Weights of a small GPT-style language model, trained from scratch on English Wikipedia.
Size: 20 layers, width 256, 4 heads of 64, vocabulary 4096, 16.8M parameters.
Architecture: LayerNorm after each residual sum, rotary positions, biases, tied embeddings.
Training: 562M tokens, 8568 steps.
Each number is 500 + 25 x the weight over the matrix's rms, rounded and kept within 0 to 999. Layers, rows and columns count from 0. Numbers have three digits each.

# layer 13 MLP down, 256x1024, rms 0.031, rows 214-255, columns 576-639
491508488451507483451516474525506520526508544488519479494527541506515512480493516546503545485472502500524466534485483497524538475495489517461490540491483541551481480490498508482517481539492524
486483502545502489524497465498522521451477511501494495544483485502500527488501468524505457493490508523531505486495508513509482529522470524459505498443480504462456509484488513486521505522502462
478513528545507542446493500490553478480484505525491498491505539501510506519496502492506494509514496462493509514506491512503499515477505518439492522489536456530517531501478457514522497464457528
505493533480539481479510510532504505494489461464489518466487490460491493485486509491561502470516468493510480473555480517466499528513490503469436508521475517480476474491532464460552560507495497
554503538461484503494460454492493473504528485506511496490526453496499424504415501505521454516439518511537505501532491471481507514534499507488488502462484485479501464504497510508520474493492470
474513483500513517510511532506504475489515524505559482517511506501468494490497505497505524500457519495510452496506526489566517518507468503509522493512503514478524574462513495523474521462473521
460490524505506494447493502496476496497526501477540518470502517513487498496560499551494506509474509479509511517555497506518484497509534484512444528546474515457503476521479525458524550510486542
514523507513507493489452528469529472473504495454532508503541529549528535489477494513481555546480500506528493492482471477458481501482480487503544525512503490516474512435510441493477488499486540
502530522492509516557521448514483539509535486446484506538517497505543459537486483468529510477532512530478507527488459517514505506505496490477499476469487451471492484506483513504476478525532567
486494505500518480502505500468516474529470519537487517490499478496489529535464497501525564517509511485501481479511516527496496528505474488513469489480453536528518536486518554533519483455487481
517507451498482479488497482510495538541514495490525500542481519500483491474482495493495512473522503549498568457490500488488480485496496489528491497486473495529516507513526517497470514496485469
520521478449499512540515520465498488473522494476516492522475467500516521505473478482490503477503476502559529496506499479464497496499499505475475501543510485537483468497507510499459474505477548
468525526488495476487502529456516467517471496489485493506503486487485478478438521476513501546486507544520495504518532506464547470508463498494493523559518474540514534467515461508458451431486476
469527485561486493494475438501501495480432484476487512481482530508516498433455513482503537492503517491477501503496538491505480437490482490496505490464471527521488488496559490487483514481524488
492477477518460503499516499543515502498532513520535546519509476534475537489514503517500528492517501477496475517489510457504504501457470520515495433536527501506466445473500475458494503466555503
494443520477472490551476531484485519453509466461497512491464542505465433474479489517465435518469524455507523487478479495492503472527486499522490463514528527520513512498467429478471526532517484
493495478490463506458499499461518496522476508489492498492503496509534513538524475494537471487538465524509540471461493496505519506467477529494517515470476517489503469463464508474505484505493522
505490531505464539523502486557452495481470513433492510527493477504505496481478520487482481541506485541478485524494546498485510494477501537495521487487475495523492488506497541565512489468518519
518522488494521499488516455501499509519511519478486484488490558494489481474489506476505533526520491475494475459527482527494519491492492489486489529458483479487485485476498502499500482487494507
511456488477522465481496483530484504523495486497492442504478531483506516516478481548509516517501525534499512488484510510471497526467540533548493516500500486506435516519522516512504533525560462
505483517497492507535483541518478515491501528545510499524482517534472456524458521529514503461513496492531527516500487503514477530515500495473513497494487513475493500503508529478558507474488539
513487503491529492460487513494494515519499501517515495459516476483468477483524494486478475513533519492492497516510494484493510506510505501529477506544508465522518564496472474469472541500486493
475520505548519488507513483524453484505489514501522512459491518474499513519494506501487520500472474463522487505525469527489499498505480512498440500519508507528471540483494498527490511470459476
506488439504477523511536439526511482504487512509482469487502496511471493464480524466491463468484521529519522484512461501467509534496489490530511513503481499474535537524468495522531525510554449
505533500489462489499510487499479499522530515474482509494544467497522508498458515487470491510485532466483500514446471555455514521494524502489493498488530560502485482494490467542526482479533544
474513473506511495456498507463499499517490484487530518454446455522483528506525490482482467482476499498536507479468468475528521544523502503484521477477554526510485446493516483541501508546501497
507520490524538517505493461551529496474529499485504459541490533522532485493466504532529470475503513466477493470475464486517447503526542465519522498538509500488516518485466530489507534480483513
517472536488506542496507470502505466539527487518492491449480517511486511455500494507488492525538435530499510494490479489477498520493530508500507487532483540494460485472498483525528464504512463
477470492533507519487501497514486503516492507522509549521486489502481487527487511469499495499504544499527485523533497499530527479486520467446531520540560533472516504523545490512538471496489532
496500511485481481509533485470482495467494483452499550486534478487470489530580500468465505533471483504476485508483500509492500448478525501509522493499522462548537462487528476501481513549474431
496522490485526529514463523513494499523536514464507471508500477508453512486495498488516533506543472536506460493539522494522494487536563472458539474533503476489507539488492506494540453497513491
496539506508471501486527468539542471523557529520533530540489480517468481581441507505503526551524514467509486468504483518532546454479518468521474504482516512548487488491483473476505522513476493
499506512549474541507477507538525519507540473517523455465436513472512506470496498496472459503525481468474446505537510500511483513541536524510524457466525503506527461536518511489532505526520483
508524523500511476522511501437479446471510444507486443511486465474475516546457493495495502494498513441494509491465516487479531515518494521487512473508507525493530480499513528526492485469535494
508461499496510530461485494515490527492498504534561502538448543503497526508475465493538536477483488489525500504539493479528460507499515480516496484531459471473495491494474527502508517526509540
478458527461500525470559539485542506486479497489453524548485527493474478504502519501527493487507501504530470478495492514516543508517482499498440525453515457453520515469526470532526498520500500
511498504478465531490538493529490499531475509495537455491500504498499517484487498497496520491442514512532543491475491501519513511474471509481494540542502482495501508522495534502495528434491479
528479471473487491477514497486488512509530523464523539510518508497549487486460497482470537512516525513475482492489485470486445504462528520521520514513540417527501494477488535513519507509531499
549511535495513489506480490488451492521470527493534498492474513541511465511490470464491473517502503469515489510565501532480499507499511483509499489521505515511545517490517447503490476522501466
485547504487489513520504514495530473516482443495482445480527507498499483561507466467482501435492476523512527512510513513512535504514499479440447493479478494501536456495491539511497526466452470
517538491466470475504449516481513529488512463509511507517481506492480483504535492532468518507475509470526525478496525496541503498471514479482514481548477499475513480478495501527478501503547502
465472509507521511472481500507525543502490533495494544527513562494529498496474507525517517471442521449500538509525518497521521532489491527482457476442503451513467499508495525517523520475468467